Each number is 500 + 25 x the weight over the matrix's rms, rounded and kept within 0 to 999. Layers, rows and columns count from 0. Numbers have three digits each.

# layer 13 MLP down (transposed), 1024x256, rms 0.113, rows 686-707, columns 128-191
495508513531490506448520529484478510548451513493478513496545509512523527485493514502493516548473517472505511548517484518545481515564478476490479530499561451500519482511519524504499538514451511
480499484483507529492481507518491517491495525512500489502484505517484512513484481500479512490452493493508477493500501506472529513533473516536496510494488506484501501515508502487527460489505444
469500474500510500533500501526493494486512489471507495475514452543500470487533546516528525501492499516518491519509509507450503528527522432485466500496506474517493486474492465503515519553461488
486536515454532490520451470490505521510470495479479491525523447516484500473483492498495470491516484489499492475507537470487501513468498495510486504496489494433514503518481489478481491443450534
519527524485493505468497486495477514492463526504501486550444529485505511502525502549496514500518507468477480489534518501513499493493504497494490469482520543504502525480489524466463501485475493
510525515472524524498494443481487512475490496524496475490504482499496501532534505526589493488485507506485482468502499473483467499550523513478531528460494500488460478484527532479531471535488500
500530500519506475467517518495499504488468507535474499541448484457494488487516505506501496518503521510497480522487552482506493530458489493527514538506475477540507482483473500478502514473475435
462525486532514523504491488511474485496519514536474479485488510496521534525497488511516484514498524497483488485515499483474492510491496497461509491494529459508513493507536492484484540512519536
454507516522453534484535488479503515524528531444493477448508499496525463466472446491508512450506494498565514518449507459508531552489523495482499526488518433524490529519468454526502514475582451
500486488504486528505515481498510524511463480538508482510495484504498482481486496505491486483507458484543531515498495469501477474501475483475527548513510544515486484521481497502520493482459470
474504510516470482488454475511499495461452534478517559497492502507524517486519482483527509501490514464518475510508503475521458521491536502497532486506457485497485499481486484483529489488504439
486519487505497519510478513486505491513480534504502481536491505455488486539500476489517524509490459465503557433460547478514496474503473503498478522468500509486499477486532495520478478470489514
567509549487488484476531500445486487470450506540484481499471505568533528513505527470504523524504506492534499473533481488450538507509493487548497462553467517466493531479484417517505517495531465
503551511468478490509517505546525517485496515498482500485493511547463559557485513507493509518456504472517506506502495528498462498553484503511500505521446502542488528438538512520480515547505487
515525484441481481474445497485486469536483497536489538483517546511487461475540510466513450516512466461571493462486524493503475457549513497483472520496549510525511495528532498493476474485467520
479470511513504541495509496513486484491512495520463507467485485506523534506519500564507480522486496510537455512518504503506515508461526459522524513490489521527473531497492502516508516504474490
492472508516488489506522518578506501487513575466494478466503498520494527513505475485465501515519504488527473512542483496479487516472491469483487489516484517544509485511513512512493485532480492
464488475535458499496523539517528515497472478500520512501502486516502516509488520537512442489508513480523481493533508482454490504542490468485513477511495505516513495523513516456479507497508505
473519504520493492498508499537584512502487510528528521551489492459503501468526480536472555493491494489477519513539448503470483514471523504491519456434515505479503506498452513484511478469496506
475499488521492498495492526504507473540489490497499523500483547514480527479510515482532467505540537476481523521504521499519485496523504462515498487505540535527493522474502536466499452476480544
504489491467483521519505476551500511493488498527527474536432532498516526513490482484426463482466497505488539481465470511471484559451494472504533452488484489554545475551484513499468531509507494
540544438501493485555500522504517512485516540505490522488485505502453498480460503486520479484517523508493476521517483516495501477511540507475470523515446533510513526486488486512527519515490515
# layer 13 MLP up, 1024x256, rms 0.122, rows 687-707, columns 128-191
492498505489486533498521502517504519487511507508487481556486500500484484532511507435473490493547517477498517467519514520528540515469496496480490505516533499503472518490501494518523495482500538
462537548457498492435492499509463498482493480524530509536513506463501483523481511487456473510507486503498502495456497529532511477474492517509470513513473493516475515480476491508481504491485500
502516512500527501504529513486542491499497546442500525422517472488533501522500465490498497484502509500535486511525509489528513501517478525517493544487472510516498518494473484474512516467446525
526470508477526509473513493478482509507479478485485542466524472483516498495468486529522508499514553468545465511476491509488515522509471532494525540513487472514494460480498510499501487523515481
552538529539511489510513510514504461508558494508479515504507465502499499497463512512507470564506536496541510474486493471501474495512517518519522523472509472462487480505498516510463494577474504
482491556541528508547440465484505487492499501531461517498497484435506483508507507521476492518499507439521473506488511497490541559561468498486465492484524482501523517490526462526489520475474455
494500498500460540521473502495471510524491497537471474464462520480479499497461505482489465501534510469514475481481495516469493511483489534491492511482508474457522515514489475505487528495538495
502473471538497478491497512500511488502501477517541534482480462534489493530440514480493468474484460495491540514548491508516525480445465513492484512464513522494487459490522470542499508534480499
495472485527501539532485474472509520511504488524483538461505481513533502527467477533501475520484522496478503476516460489502525496536457519531518472480554536493425510505494508496483526524534490
528453511508512490531505498478541490510511498517486491471495516456483491519502501508479478474509497512519498524471468502527489484478484528513532497486527515512533574489499535517426528526471505
518505534529534537475452485503517515502522533482476479498500494466493524505517487497489515475467487522493462491491526474507506538604462527528524495498509517487472448489531474498481531522501486
522506510493518492501523527512512518513555503520526515500482508482474445538462459477452499500535539493537496516492464484462474480506532477471491514469468506515510486509478531526450519530454447
518495489491497548453497476522502468494545433481487501505498481516438524503472511508495524498508513464525446526476507510497505513454513551489450519483465461505500473528499487507513518476534489
539436479499479497489526458487514501486502486527480473489493504471514476463506517521498566509516454494554503516467513506534523504513491524498505468498465496455460489544537530482473495531526467
491462531558517473459483506459504485464515502496498462520431486462481504519516529506462510534500488497507514530532482484524470507558480493513463498494533495499514532484433516511486490477478434
490475534481511511528504486516502490507528537475477487436479497516485490505517499476451537502509548499506502493498491502487531522504490553498502507502493490529508489534528469480461492491501517
490527521498528519511482494490484555466496450499498509484508501511500520511486515489510493542520470497524483499506471487510530503478479534499523504475485490504446444521501488483497504508534492
508502494525490529508459479496526479489494484535525501486509487503492457544475512485506527496504521487526484517516532513500497522499513546512509507496499482477520527532512498517505499481477504
518529518478536491478555485489532539526551480511431492520527511515489503466458507470502471530493457508513474502464515507473488516482512524504474494510449467499491482484524525456457543483531514
552442516488490462512484532496502525508518502521535495491509452472454514489491481542466540491497530494492496538483490502475490553521485483503500523454465503469494487553491512489424543520446521
507497496464518455473507516472510513533486502516508445496499514495470507542505494464465509470485542500538513501533500480483500522478513478496495514507514483519458532503499552471485523498503507